config.toml
n_layer = 17
d_model = 128
n_head = 2
n_kv_head = 2
head_dim = 64
d_mlp = 320
vocab_size = 4372
activation = "swiglu"
norm = "rmsnorm"
norm_place = "pre"
norm_eps = 1e-06
positions = "rope"
rope_base = 10000.0
rope_fraction = 1.0
qk_norm = false
attn_scale = 0.125
bias = "none"
tie_embeddings = false
parallel_block = false
init = "uniform"
init_std_qkv = 0.0662
init_std_o = 0.0113
init_std_up = 0.0662
init_std_down = 0.0113
optimizer = "adamw"
lr = 0.00306
beta1 = 0.9
beta2 = 0.98
weight_decay = 0.11
lr_head = 0.00456
warmup_steps = 471
schedule = "wsd"
decay_fraction = 0.701
decay_shape = "linear"
final_lr_fraction = 0.1
batch_tokens = [8192, 16384, 32768]
seq_len = 1024
doc_mask = true
train_tokens = 120400000
steps = 7089
dataset = "wikipedia_en"
Each number is 128 + 24 x the weight over its row's rms, rounded and kept within 0 to 255. Layers, rows and columns count from 0. Numbers have three digits each. The size before them is the row's rms in percent of the matrix's.

# k: layer 5 attention key, 128x128, rms 0.136, rows 10-63, columns 64-127
# q: layer 5 attention query, 128x128, rms 0.137, rows 11-63, columns 64-127
# v: layer 5 attention value, 128x128, rms 0.106, rows 0-46, columns 64-127
# o: layer 5 attention output (transposed), 128x128, rms 0.108, rows 0-45, columns 64-127
k10 121:103087135094155137145143128154170103137112134113148148146168163120146125194168133095123097157124143121166117165122113148094177138168166133141130128135143074120170131119125136151097126125090116
q11 098:083173127170150108148092165111130123129100136159114139140157098126157119149128124101097122112108177165165130127179132097159114063167152133113107152120110169109112179193117135097141150132151133
k11 117:151121154126131101137104120068131176162141117176096124168123138157163121088114098180136163135137161118102155087153146147101117130130168149123096141101095156119100104134115111139089168172137159
q12 100:095126122085179096137152143110077149126092124100134146124082164122135135186114170135161140126164118079083161123110104118152135156136085120140097084106135105128133110104122119138143149161136111
k12 117:099112124143102055122151091191153131114126146128137138112137153093139107149157132116157100125135148130125091147120098101131192144112109142087145152093144110111128144140103120130153102138101144
q13 103:127149120143141146155105154115163139136147151170135100113164109117145141105127120120092113151090142127171131155166209152134156094089164119156153187115140110099143157191130120104104137091117137
k13 113:132152094145156155145110150083130145134131140135129112103102121119144167067079117144130112123126128118104171085120154130106101145105132123125104108114106188116069091155136134134141109108164130
q14 100:163150113174126152155098124127165133129154160161121100129168092124151129083119102125108131154106126147185124133137171127103159120134159132145132161126145150125121123195126133105086125091134144
k14 105:133168141126152174148129129081108131175125119151125150133147095126108156098083147127127115114139125128112149108124127139092078157138127137137122095142102160135117098153122135140131150076161123
q15 101:132148131161127160157086132127161136142140168130103116114160082117148138093120100102102123140112125152177110140161175121107133119141159140138133163124118138129128142211120149091120130076147140
k15 105:131158115110145177171093127080107172169120132174135130128117119152114151101094114142114120136124139121125133090138159157095091143138171143164100126123103191123099120131128134144135155085131127
q16 104:100140140137134155159157132115169128120146136139101118119138165132145101119162108103080174147081155153125131089150126137094156156175136127130141194149112114136125151132117103127137121112141141
k16 091:129154146146150189141150143126114138150148102122125148130144117173139168139115148129098119093156120126113182151177146101117116109133120130141127125145176150135139121147148139107110136140147108
q17 084:119132136147128157151092133136166100108153123135094115071137103113143145107153115103104137142082125146174126147160176141121163118126145144143155179110109141110126142189126121086131137074133145
k17 092:131144091131140186152124157090101155133135140145123107129105115125136152110073116113111118104130089126126162121117148106118109131110127121150121093141107199116110120146142143123146133121126093
q18 095:123105118097144103109175152121109124138095099119139114147104175147103120167105136139152123111132134116084123100096095117126104147093110117104116086148147102116133112082145114170142131165105131
k18 087:132098156129102074109139147159135105100142105105136102129145118134134128119189118153107135167136164119104110111123115139143144104122122140096141176103183075128143141098150110116098109141141108
q19 121:128173125149097132139162142128173104134161155164139143117135127105177130094148122077103131152091120174167105133151158120115160142171147137144156182136106139145132167155116144118105105112122131
k19 090:119135146149145158158137147127111117142163119132087117153172131180164151142139127123114123087141123143125181126171146100128112120178104150138153121138158148142112117146147106106102136142135115
q20 095:163122096122140092138167156092105103127078092105166142121118134134113130125111137173174121115134119127107131117102095101143124132111098126098082112150145107138124101068134118144096127154125117
k20 108:113116158152107098059122097138159103137084127137126144117115126127096067117149152147153183152117127137150118126121095151112125139107130136095134131116128114125141120107101150155111123131132213
q21 101:121128103116104084108135138164139115103111121141130133137132151124136139125128124151166133150091167123105111133132130083140165159114119110145102131124154138146119120063139118192158126165142115
k21 081:111121126183120119122123133099100110132167113125131127105152131110152117138129147136157159130135150141129138122139106109106130173116116136077143113104109119133112087090154141130091123143137177
q22 098:088114111116087123085094167191155089120117111134121148114115146133120119147182167138164109131089127121122137132129123101126118141112154133120136125102118136121100138074137105177169126142142125
k22 098:101144074146084057115119165103120152141167132132118098111099136121172146117118104148144142147112171152121104132135173118096140108121153147132143138100140131183134154120180129122086111155139149
q23 103:152151106169076107122093132152111093139134139191169125144152122144150138113107158154190092129121122120150138123104132121099113138103108147148123088115155157131127100127118114179095127126128132
k23 100:123127107129094100116145127107094112147139134118111139145153135101166118093133123102171154139133146177137105135130139137143125128132097158120132108122120122148134115140136113106094147110167164
q24 108:157122129135135105131154125095110108130087076133175139127101132136108143151129157174180087129124129124091155123118078083145136130091079094110097141129134134149135082056105140164112123149144110
k24 106:093127111157109130080145111119158103124103120134139148095117117071118087132128159125166150129093119149158106129111086120117151131074125129087153112106110122105131110122114158158133106107125186
q25 086:105126136135135153109089181132176101134120149146137162079133167130121125151160138158096154137074160124152146115157135134149140118117215143135122168111088106089100140116144095159145148131126143
k25 106:133151102134130075118111166092138124121127134134146111090097118125120128090119133165160133146079156121145147116138152149087120147101148143144135173116143166178126139130150141121051113122140175
q26 102:126142136100138117136160080097134130113097105144159136117079143128135138201121131167131105159148135118068132119135104082154125166136120124137135161140118112123121130089102149174155110157113149
k26 103:080148125134126161115147124155135108130102104140120167097116116114117102145132161137129129100130101165155137136122082104134116176094097165081152155104137148123128106128109147136112117134117157
q27 098:123145110122128107131136090128103136089114131122134098159154103155128147147099127121165113147163142146116083126112123080130128170137088125153085129125165172177110122080133151152144116149137096
k27 103:102139118137128149156129098161128137150133106140123131127147135103153115164127128108143136133139137170127098132116108083141132152137103149094138095109108110111145086118124135160132135144115139
q28 097:108113156140130133131110135125098116146122104062110133147133097119123121118128162118162117094172101116118150127116108122138111153129087149099131084105085140145145120103131121082144141107129084
k28 098:149161113136104080105166101174177164135126164116130132143099164109157146109122083124130110133134128104100121147109153109148142094096118124148127125113094144118113140137126098160199121159105087
q29 091:083124158133093146091076137172117122112140124108085127148141098104139113114153159083126140104118113108139136146128134152139114140136125149122155120101093164124132156140126143076153129095132117
k29 085:120121103152106080152135152141143179128149143113114097165136151137189171095132085136126130121162151113103144142139158120127152112135132112160114122127135136113116140135144083108143126161122079
q30 090:112121135132114152130091126138153142131156166093078132124128122116140128097152121082086172122134119128167145140144144172103124081159162148141138145123098144132136147162122118069132147082117099
k30 088:163143131098131129142102143127114166142137159105123118150130133155148157128108133131104106133148114083101147141135145130141126116154153114188113133162144156141130145134143097136135156149134081
q31 103:149116119145143109134153190113136108140136093159145135102128149102123137077113109149143104106079128107148130142136148148110151091089132122121139108151146112087135115137133107139063119149120151
k31 105:144091184129127137090114170084124093085130136143136146121137102122093106093151120119109148129108123107158145108128148195116124101128162106138138156129096114129124156115123125097124109110139157
q32 085:084110159084119126111092140104119183135156125117134073171121151129135131091082134137119155121127115126106109132140130175123164089189104144139118093110108084114118116145147117135083085121111125
k32 076:130106102110120092114136196102103142105108160141138109083099116140113125075129097153150129109131155145102133121108093159081135160120113146080118127123100108128115131135103109097108088111103117
q33 089:125117130168140151147134116105130112151140169080109088168153133086117126103144127129135131103114147113104126104078153121112139158122139108143163116152134180115142086164120121130118124120111164
k33 089:120190134158083126112081077151118142161152142131099173099148106093111146116153120157102147137165140097108113128143154132113107165155102135140156144112164170167118144153122101122131094137150157
q34 099:139120161117106130120121109125148102093137128125108141113162127151134172106126168118162132103115118115167146132127135148124107169123123131144149120165096148138132137153097134135138128149218132
k34 085:151108155095150142141119135137133135121139134100138120141184110091138106128162087147111093122141122091112106156072124104121141129116123120147167135159115100117119099137112138158102132166077139
q35 098:137130130114137117139124132175132168125133129130149123116125146117126081138138110123101175123142120118098170112152179121124153118159139106151114152109136080116103164125119115125126152141107119
k35 099:116104097094136103158115172087195098138108123135164087140134139175151110108142115158134158131077142117158135111127130106149124141129120113128095157144101160115106164109105132152110159150089122
q36 098:104120108149150116133102110154147142125110163150193138159140102151131080126100096119113150125147142122148141118114133110103132092201108163148110124129150151140097134133120095128095138130123104
k36 093:128152146125119164145111135097108135153120132120120148111153120156129111155046181145100163142144159157106121110147108164119082081145134078124110121164143127140133160102132151123094131127143142
q37 107:136134092125119097134127130163136141112125128108138114214107148139152118125114078152119126112155097130108144132083126094144146135163085147115136128124120106097088119109091073146147135107087123
k37 100:133163174174128101116130071113101144099120143122090154158146128143104130130151149110119140124182167104116123141159141173150098092100112120185125159100144147152155156132125102108136133140145168
q38 098:134112158110130095128172101093113099112105092116113117161163130141098142109146179151152105103132126124088158122124126128132109163113115078134133068129086096108146136091088146154126151139142106
k38 100:121102087116158080125152174145137092095103087124080090113136137113139113174163114087127090136107138154159126146108115117138164129160151101122098128118102103145148125114108131122115082143109091
q39 098:097147148099157128174124162114125170138106146118142112093091102111133109172184169106124159148130151100127150128170126123153148135122134136145094161130134118151154141097151136107153139118089147
k39 090:102159123125125127123090115107129178189163115161125087113115117155130158082104132152110120107153130096096151102137141108109095173127123162128125135094122144140084129145140105166113143145163144
q40 096:067170094124137131161122160142114146153096138105134172102080119124094138119162171087126149117112155115133135179156125125165141161092137111138110157151137120149170174123134136122160132134068141
k40 101:108151091112115127134115139105122137175116094162098088100094150173146131104124104142138128087116121159140141087148150118106108171156114140127100143079123144168096124131139106157088119159154127
q41 112:120118145144161109128110136135140152087123112131101103129113108114133121145133109154155131120148138122097159102119115138169132137142116113103108099104114116136075103090097111131154114143198107
k41 098:147093155162144090116120133158139116098122133116157121101142133096116133131158129157132116150111129125153100141120154126143163122124094122159157153149139093148143166095157134098177104142104115
q42 094:158110145126119160080126133121150104133153100146147101125134141172070107089127109107124135128114143154109113084131144184079105159106152115139149097149131078120107099109109118156075103104132129
k42 078:152095140101137062119101145128163102082146128098115129132110103135130122137151136145129148171114120137128122162146115121157123114146115123141144162166130122188167141100167132114079092148124119
q43 120:138139111105139147149170082134136128129160128187133113099097133114128157131135118130111153141097076117130109168137162113098129134104142127170171200154150138132147153144127136141116120114079157
k43 093:094146091130133191144126146122132144125138107151108118117148140127142182141081113113115118102142151137118130098118144113100114120139138143138102115118154174119085121164133106138147118098151118
q44 098:147124114150137103153096104135113167139156120101079108132148115146118135112110090166114133109178171121097137117129139160099109102135130146107120101121140136103125084194133127145113121124157131
k44 084:185105184092125137115128126146119103116149153128156125165106127119103113134160130141121146155156121103132122140108147172157124121135120131151169142156137136132135111122143159115108139137167128
q45 093:151145109166106186159157144135130103156142128174163134100130123108138104106128078131118146155132115130144095135107126138103132164121095130143133175138182121125136116116145135108095107104085123
k45 079:107158124141158205151116141105120135127156144131094149125137122118100175138110143105078098082166125129102147131160136122129108141148102122166138101153132123105105152146136134122146127100146108
q46 086:100160127167086133121156160153134093153148123132140159154159105116149122132158160083108105092098112149139132129161124125114132104092127104119150161116102147123145147119142139102116090143132104
k46 076:119119113144149158161127159093128141131124114121087132156157153172158130139134120110103104102120115170123179126163147112134140127165126130127107116137081131120115121144131127107134129144103088
q47 090:110163155160106174155149147138170104131138138150130127138149085102175114142151160085107120141108112160142114137149119092113154153115135126128146176118124147139148167128125140093142119094123114
k47 091:104141117141148180158145150117110140142152123143076129135156132156159155141110130103100116091140110143108173133166147089117145116140122129139136121129133149128096135145132117114120139129139097
q48 087:142086120082128097086148123136100121111113096128140116129091178154099124141128130154154127104126123126101126127109106137124103136111109116132132107148157125163122103050163111182122120166117133
k48 087:129109134117104098106141143165123101080136095103152089090130109111125113166141140151121124151110174108093088121127101128141154085114120130132143162131190085136164127080153141133127132142145133
q49 097:105149107169092157123163164172169113155125157146149125131145113094137114104154129113135118151089100153140110139120131099121167143103135147110146147113154117125148154150148136125115098111095165
k49 078:104148145147139152160120135116096121155163133137095118143159141181154153130134136118109160080122124137138152140159168113122128106187104152128137137112147127129092143147137115083098139133129102
q50 101:171108115118154150141120116099088168124118117128156130133113125157089125156092118178142121145202137111114132118088098133153113116126114117128078093119178121136108083100122117143099128135140124
k50 096:129119131104115099093108096129147124130099138123150154112114110084081112117131148125153116175131123118134071137092087166138125139102149107137122130120112113131154142111099165154148124099132166
q51 097:149100103110140077123181111110095143119113094100135124131109161145108126147111137156163116112149132109062134110107097119123101137106099120103121090160146103120132086094134117169123133185124129
k51 118:124065164123118107088136136160131101090104094090135136149139139151111097140186139137120145150136101129101113141122086134177112119112118127104135145136150066130160123086118142134120118142123136
q52 127:145118130115134120135109113139063142136128133079125137142127115131095128133117116132128105062194090104102153131112124151128088108122117152108142061134116110102128110168128131085139142134106124
k52 098:167135153072113145133103122148138152129076172161143153152064158112114091105130077125125147166119117134160105123109136174147128098111156106152130141126092116129131140138113116126175131140093134
q53 090:121128097120118108117102190170107124145109139084092141132147091134126120123116130105143140114132136122162082148132125124134094089089161137120079140120139156144101141116161127106151100137125111
k53 108:120143132113150097171093117132168154141124127144112102141130144125152119123135100148135166175101154141177104126133157133106124139161146142144129136117134126153139148117145121153102167157090129
q54 084:117125153176128181122093145091151144161120124115101131115159131130158123138122157124088126089140120131167137131131102146135123084112176131102091171124086159130114129140138105094128137083133104
k54 091:157144101127150109133130154134215092170121156124148101108131114121123144099104140181125119153075132104140138136112159137112137133123170127160109127140145157130129110148128130166073130132137154
q55 099:127147193159164162147126106091101136112129120170153113152121147130137114194092154125096102143162128143095148062124112118152136134171124110118139119115112106119128140118098146125113153093166133
k55 101:108125120144124127087152112152170104094119123113156186084153104120098130111102120128158086125159125119148129136102095132159113131088073120104140124136135141149131104148114116129125095138138158
q56 093:153112141187107128151087155124094118153140127106154145114161132132138099078143140143145104082140091137143177123124082142159143118112110142117118102123107107108102084138080094119092149129139120
k56 096:169100123137152104080135140127154108151106160134152169082090132083146097104132108113158159151101105132180116141144129137097152082114141126151144119125092141138110092135118135153129107126138131
q57 101:162108127159111146149119134138095124122173145113104106133161093133131117067103104086117137110156082156130143128109138168099121102139125166128140099153121128127149123195115122074104147097116132
k57 105:157128147084134158160118145121121134125133155108121150160133142153131127133146103099102131130143107135111122133121121138168128060184122100164125121162119106115122136142113086120151150121132080
q58 096:167137075131107113128146137124117131127116147157148118131158109138118148112088090163151136132122143122137086158118139143134127130084126133134094119152173139133121108163162141172112100128109148
k58 104:126107156129169139166118110103101093152091106140108109151157122161111078125155137111133165123120122178172134121119131133142114174171119140099125125112109100121127106123109134113089160091127168
q59 102:183131068140075109130135112125092110119164171166151144160129115147121132069122103131156136142121108151112143153126144142125139094127129129179100113124144119119149104171097152159100118121125140
k59 104:118127120129141159153103094102058108152126124110122144140155147147155103144129142103153158130128108181154129122150110129146114130183103102139153104134144112115125097134128111106125166104150163
q60 095:127137119091139152131171101119110161114154146118092109138119115145116138118130095076064158127147120158136121140125175159129124119159141116158140126130139138135153151204132157080121118113121148
k60 099:130120154107152172200115128156103140103138118119125116157151128153137147153135121109087085124145092127111134122135111113163125124180140099150115119156146114095128145137128122104161133110116073
q61 082:160130123126139126153157087109157129156085096119150122116108134115117156116133139157120067126126093135113168144104111115139136149135086105129154166162108123126172123114129110115150157102121123
k61 084:141139132128114170077132115126116095125104137118111154107109138115103113166115166135136114104117090141085153116135077101138120136098111117083136135142116164075106124125106120150177119086167144
q62 096:170110130162106141145145076116112125127136099181176103101121137133152162125116140141110077118147075165099171138117096130122140140109104118125134138165120141119128096142102125156090142130158148
k62 095:142094141100133171102134142121113045117109113120129157114148115104134088149135147122148131136113071169137130125125071118146115127114091111099144115147130142091104090136114135115103121091173148
q63 092:147126105167081139128099121171101134131170163138143143095132118121166142132129127124166153141161132139117086103132146123082110102154143131132141080122146127151129107131100166142083105138134131
k63 096:126114123100104118108095116144102130144124140103099137162201155149159145154137121123128142127163111146155101149140135160148117114148104134152137097145138100193145112131144140105098138151093150
v0 108:137107131158140163139147172145109099061142092109158100094142093125135140076158120123117109099115112114099140151120117124128124150101115135130172112162135093160131097101128075094159135144113107
o0 116:132156134151132132148147178105139118160109125108107126157154128131154130138104140142095115105119133120181126099098119130147155118111113124163082145100112172122095138170119156148111126137157081
v1 091:158100136144128112134113142127133089156101112116119121133091154170111118120164097149130163123109125156118133142138131140128131160139119156125101132127094078159131157107130091087133148163110138
o1 098:127143164125122179134124134152150080121160152168126168134175122082150119144096126134123130119094124162150101166142148118077164097154121101125165136115135164092098113152133135073118107101067144
v2 094:131141146119108168140071156075104120141121106141102120110102136108133121157099140129104138119140131172160124133149145120140135065117138140127089153142145142108116120112123162132092151173168139
o2 090:166178152119123137150140127124138175162125105119141123158143126107156145099143130130113150169140113104168089151103114143146154122194129124141124152101124118174138169129135132109166098118140103
v3 109:167163116075106105134122078129091178183123178150126110169100129090119100160110140139126110137152144107135103098119133137162124095130130116135116131116124151142110138139170175125138139096106146
o3 110:132105140117154134084102121154142145094146117163162142097123151165095124113130127097164143148143109147077129124143154124113106162176136135098158101149132098113183113111136100120112151147106165
v4 089:163131111140105078136131082136147148133118134151104144138071103144104100157135113109130117149130101153126146103115133113160111128164148111104105126128123162138095118144150157153125101132128143
o4 090:117090114129159149086095124135125110103155157132141178113111163146134126122141155117144132108163167103068136146152114127092079162127132152144141060128166094097142096085128094116120122134096147
v5 073:118139127127099141141150124145143132110148114120093161150139165132136119168163112117133113087115129158152129121106127121159168103136123152109116159073128127168092177146134093143150093191150138
o5 094:135109099157142121105120104144113139152167155125105134075121155147103125102108114131141152108127178160142110160169123132127120115135128106113148126127156113102115121094144110098103152083135141
v6 082:134146093125096117101182142092121129087137121115113140091151113105138121132074130089109116113127111112120122146111089125139127104111099109121136130155132151124117129126187102161139100149123094
o6 093:162161117170130124121144135086098140160116119111126141151112137141136126132122147150105098104171184130147126104154118123154138110121121123138097124129172100138111125105114145153130138153136114
v7 102:077129119180130132124113173128122122099110093157143143077156124133164109159140136127141140119132164165102117101135116099090133159119135122092135172128183117131129095116094112153105128146129109
o7 106:139144108143137096149128118126121166141133103090121078139109119132111146120159139160140134136138117115113140112078112144195123126090138157132122157083099116151127138138139152158124116117163098
v8 083:118103118121124129116136145123166121113128108126170160128115157124123126185144083153132143100126120116100130112132086134156151140134104115115098147102120032130128143111114095110141086147173140
o8 082:152123154159119122170146124127185146101149136143105128145133110117143124129138129160114155145134142185150085165147121136117153137125141136133163164114135166123124112158164141104111142062053141
v9 090:105132150121106146150148134161121136097158123130111135156147167127147123170179093104123141075128125147127154085117126112157162131149098159110119162097110096186082134151131075120180109171120107
o9 110:135102099144147114093109123134118148141158158126100146074112162156092108103101128143144137105141184134151114145144107132132102107130119113127124116126159110098106120087148103123098156108147122
v10 074:121136124152127152138115138149108153119163073135099112159117122111152149094111132108123110100115104126122130158135138109155139090137179142126203119168145160074134112121124139141121160128132137
o10 083:141100153111116142142150128106122123155114138122116133120128122147132112102099109099135121131094113103229125118110133130116123118150146088147096127113118158134121166185104127136128134153232087
v11 088:124144130137134124115141133139118126127128115097128105122170098125145162091145150127096120118114097142114179150111134101121121154140083137111190087153092185177133131152109112110157117111091108
o11 093:106125114097117143110115146116105104145120133145102147134119137147131094151080139142138088083128173083164140121130115138127112113085116107130076109163139109100096126118101135148126107167167105
v12 109:099141153123158134129084110116131140134174150142103117137144130082106127177082181136116115138171157147162148129130152119160120120135099146141115122110144151149136134158117177133089104158141130
o12 103:136131108084125121123101119125124157158086102109162094077093125130126131081139115093129126160137126095120137122097123133177088149184119139119085148131122099152159146085099088100175132105173146
v13 090:120103179131138141117125118134103142121137115118122158149167163188138109077188117164114137124133151107090113117157093149081150168115142141156134125173124101072149143108116079133118109113104122
o13 085:127169156135133110170175145123115115140111116143106139115131125118098113168129131134114112099098101160178144107097144121127158103088171115123145130133124160137084119146152156150097141107125096
v14 082:150100116144130124142108139157099126156122110123121083179081115155150133079104122160148168111109091098136134163112133179095122124142138190105169123132116095129137118114120112082127178094120128
o14 090:104134181126114158142140135141173115115148123155117125127195120113156127117083126101136138129100108156171116119145163100088155099135128062128130153125110165114120151187126141125115127147133103
v15 091:128111125145141117137128135149113138134136120127149075149114104111121140123123133115162141108136111099156113146126122183112117191152130190118159096108116123178135144157128152085142126096096138
o15 094:082113139094132168109104129121145098123097125140104101115141105136141121127068132098141133148121120131140158107135165096114120099146107112133087140143114134103142132158114121119086188111152136
v16 073:091158133148117146132126122144146120120112135105141135115144120113153105150143147098133170144168166149132086127176111162102118117117147085121103134171156102130159120114107111122146130173117115
o16 076:145113139147133189163125133113159176145120109151160090190088105152118148180156118156152090156151099129121121122112129118169161132116136137128128121080112126132163115173129159145147116132142141
v17 089:113130121111106133154132112119125148110131094122119148138130142134132143132105121108102088121142136127104095140157123088194125108113139121170166142154106197132143121139138105155109156121152150
o17 088:155097163120118098131140144116099172139107111133159141092110136138137113113129118106130126148094109117192107131085127175114184124175140100146120142118139140147109162137148115107109132151193120
v18 074:187121139142122157134093106132103172138128137144111102149077123134134105097110114134115170136130111109112103141135138168146126117123122106150161142173151096086119137089159116116159154148100152
o18 085:144156182128128194142142152127172115116134130149159149167148116111135141138108121122113112145136075129176104116153147114092153134167136100131119122089124177142140126184107157105126114144113116
v19 074:130119155098160137134144162120085089167120125131153113113125147125118151138144109139118175107095133110104168092088129086123143149146122144149120137090113094155123132109115098117123178072136121
o19 074:107111127130128068125133091132119100082170139122092166096148151115120101112128127143130162126098121146120106166135100140110100105122114118098159144141125139122103141093158111142105127131131108
v20 074:110132121141131134119101157156178077144156109167155156155103122156149155153137142156153176137128136120128160127119134128102141140146142157098135167116172111106101125138093143152114113143190127
o20 079:110075109137133110130140092174124151136164114107099089091138138154120130079134121127125172129132126154113122178127130138145104149104142148125138119107086131124153114126148108114117133104127128
v21 089:163127123094114117092157088138142125126125154149160119142142089083134178110124126154138132139112098075162153149114141113104143099101123137131119098122116169119136108114145141136157119036144140
o21 088:109096088128118102122150121139118102116133147138106129136145137153156118137121126101130118104120141150066143108148124125100152180073130140123128096201142098138138108140137109175127157175078117
v22 088:124122097120146136105159127125177132126116120104133121123150095116141142090120136118129152146110117151142146163106144132092132125155103182109187083142136136120158094140112144132131108133118120
o22 087:103119099113082165142128126140107103154104148142114123163112120101145129153106143122129100113104118092161125125138120103107125116068120114124070125165140116124100136154119129164130159147141091
v23 086:118088096108097144114127151145152120134115106132167137146130120122146119135125090137133169107106106132127097163121103152117158110130119161140140143098140057155126131109093094121136111108132119
o23 099:121133142162131144167135130150170138112156125149107106137153091128160139122109110113145162152099116170149093158143147132116185115130147122113150182102108170125136131188156151109096162098109123
v24 095:140145161153148147137127144101058159080144134094142100145144110168132132109140134099091148087155107123110147137138118123165117157126108117132159117154133101150130154113176073092158138162103119
o24 108:139150161138122170103116158100148133147097124129134148143115138126133102150093138145119093122155157105189119118119119134128121085157096091147081121123126141131099121141092140120136134146150108
v25 104:131135134133092152128101124124131142116130101137095159173133146152142116106109145141100155123122091163139157144126109141138137085122145144054105160155177146055118121110107145176085106141141155
o25 095:122183135152109131168157118097119144143146121115115128123120135117129168086145138107116153127159141106134109146152129142115133144101145117155127128137104126163120161137120120131158132108153077
v26 079:107083122141149137123138183132148106097123094091151147109162127160150142060138119134127112129103144160132135177164089129107142131110114116119134108150137067125184157134146085125136114158127121
o26 093:123151148142071155163153142108130107155089122117115113184132104092164139174130127147087102120099126116205120131100124137126191105113132126151106171133121166139082128174120149124126126108113114
v27 084:154169154096112148134114074122093158149164107164137114152107131119105117176119128127111154094126106137125164107145137119197112077126117115116097141127197104126110128118103153146129119175126149
o27 082:162120122126168163116106158134140108127146097129154178112102121140132131082108107130139152165171134132105094158124137132131107185189134104127115106077133117121158117134115110112183146112132131
v28 093:095134103103072116125136094156162153164144141150106176148110173117144122173131109120163119119131137154164129132110115134142153098129153158107113150060131130111099151173098135154112092134132170
o28 109:115086103138136119124108092157121150114161145146108110086126129145113138092118104100162183134122153156117117160177151132127128141138152114105171150130131117120154131127147110099112158083132164
v29 090:140121173135106114119117100094098129083121104081127109165126146162136120110167124125107147095140096141150144148128118157133138128104113183106141121143135141141126137117131091111136139151113149
o29 095:125167170134102171147125161120161133144130144162121126141153118081144123137072124104132123113129135133177103130148136126076172076156104058138117141145135131140106133160098138089134128106133117
v30 090:130138126103146166142144203113147119133145151117084109118143123074132145069082142139135152146131161120113098145103154107133169095112150118185139116156136140086142125118089121127107144116144123
o30 091:146124137134105130136194084117065124167116120135145104149118136158115131131180117126097112130053085118183131128101111142117132127147131156107150139118142156165126158143159139151133122135164097
v31 087:108104107191083079085124146122177125114115116135139156122111156140135137144160115108146139118115098133130135127153080143125134137136145109066111173093134108114115131131110103160128071120144117
o31 092:110123111155137119145117114128126148090147132091099105132118096145140134141121116136131157130175163144069132132171142136150131126085142169138151136116113138102130116130122145120117129089110150
v32 095:129129115114132130130146180131140111134108138111139098131117096073122157155108122121161182130103145085164118127101171138095137104149149187180119106140108165135127131131154143107152162096151142
o32 084:148134100109113107111133070144133131153137170132117118184181125137167099146126126118128112127104082141124130148135126099096124089126111141105157117148148096136155122166136161156093136165133114
v33 080:153150132150146119158115122122110150149126176123130077139114105119132122087115140134148127141133114094153126132108163142108108135112134137137187103164126179096128119130141153101127205113092156
o33 083:116152147088108164111121116112126133125101133129172117157145134129126138135136131094108095133133082080132155091136155107122091116135118088120103119140112115154156141157081126151145095182169117
v34 088:124139125123152109138140157102131113131132143100139129072109140129097079143123107083119114136127149150107116092140104113200115142150113069130077131090129084184131156125147099119133102144138125
o34 088:156085128161157131093099132095135127118119144125156144139077141108128108168155155163124131125150163123104122145134097140133093131156104175119135132101152133090118080076128137102150139106089162
v35 094:095141145144111151104117119123092143114131087129155145135158143158146117156129147125112160099142106152150152133146085153123124090110116133087109145130199120076133114099124133129106104176144137
o35 093:155158127148108146157114151107156164169139106122119107134108129121129137122110142148125128140176164133151100132128121122164125110125136089125099144125115108167116144142111133159158133122143103
v36 077:104123104117061150118140137149132125129152093118119176157126148101130134175165095100153114092119128113133124151113111154177155114138105144156113154080096100157108177130117098134150090155150142
o36 091:142104119152148132122120108143129137125163157140086135095128121147137122101085098112140180129118161170164097166185136133114149123155144107119155149111151152105122126131151127083104160071129138
v37 086:134145100130140122119120089163139159178136171141078102154119100093117124117078148113154115152139135112160097157113127141131107113154113125162146079145121159143133128164142192133138103114101143
o37 089:109096116090149181094106123138116092128106118140170138115111117156125123133112103103142113142134111116100136104139159107129106161145139128101106093128150114110176128125121124134138132162123154
v38 089:155121090103095098111148084145158148159134148131147115186138115104128128127109140134146126151138101122126155154085096142119144096138114136090123089106107121100128087151110181127145116084124160
o38 098:096081099118117134115109118143140098101144144171118134104112142153107145142132128099141129124114155125065131111186147106087097162083143134115135098186149099111148130136133099174108157145111137
v39 075:170137130137150125160127110147124106153104152125156080095123142143129129083125116137124102164130148097117106096098166139093111149095133120127125112168119139078140108129145132087157202085094147
o39 077:090159135093116116121149135142130103126119137149129137151153139120090133158176148148121102107122085127088159089117169114115114137117128137133159124136120144148130139147116139154098078183118147
v40 083:125137158106137148121118080112107140151136097116124139129211157152128139130170154139092131122134117178144166116157116087125153106118103145124113111170146139124147133126107154133118115167140148
o40 088:132149091100095130148103151130120108177123122146110179106101145104111131131105149149135089110111143105147120150108099126109103117117143114118109101173137090139090138108120102162144113132132102
v41 098:121139156154093122131123109109105139102125111090157091168117131161128098143156138097126143095152096142147159122131124144156125157138117173085162150137131120158143111129089095117119158171099158
o41 097:129137155135122173146086164121151173128133138155134117134110121111147134146107139110134143161149151096146112133152143135119118080132107063132102137117116113107129140168086137117145132096202111
v42 080:172135136108116121115101105108108126106151090153129153104094128088128138133123158121123100084109086111163177131134124108165116101081131148112102146075146163176116131150116130140131105117136128
o42 077:137117109137163115109109165124112120113117121121098109087155112124183143077068140083135157139177169142087133142136149164146146176163109118157107124136096100131111136124109078094120159123148132
v43 109:179153147098137134141142131112082127152117121126122099166151110150148092106117131143113163110119104125131151107121113137135146085095132140093128141165175113066125071106133162126109174122116140
o43 109:145160150153124130133133144115135143151158105164125149118122163110111161126141190113134123123121116128125118126138116115087095125133141082116136120145139099154136172160132118203126141173136070
v44 098:162138110137054086102140063112168112106129120124145132138125135091121140109140144126118111123108076114173166140109146122138135084093126162095133130120100203092122112138113154163140130121145155
o44 099:113138106117125099138124135146116129127165174138082136125152119140161146111101117070119154116158154132061124126198153152090149164102128109142144113178140104137124137141109109128122131122127138
v45 100:096118119130110144143157129149129141109143134135102148144138180120143115162170088095142131080115135168134123107105122123171171132151120147122109158065122109174103156151121078119163096180124139
o45 108:133101096154138123102107115140119147147153167129114130073112147148100126105114115139150149120125172139144114157155130135133105115135122119110148139117149113098122121101144113107103166076147141
v46 082:135131136148175117150141163121102124098111107138143083087127087181146141109094140126104140161126134129103141106159153107078081160142125114117135111165150140126122108121168123112133146106109073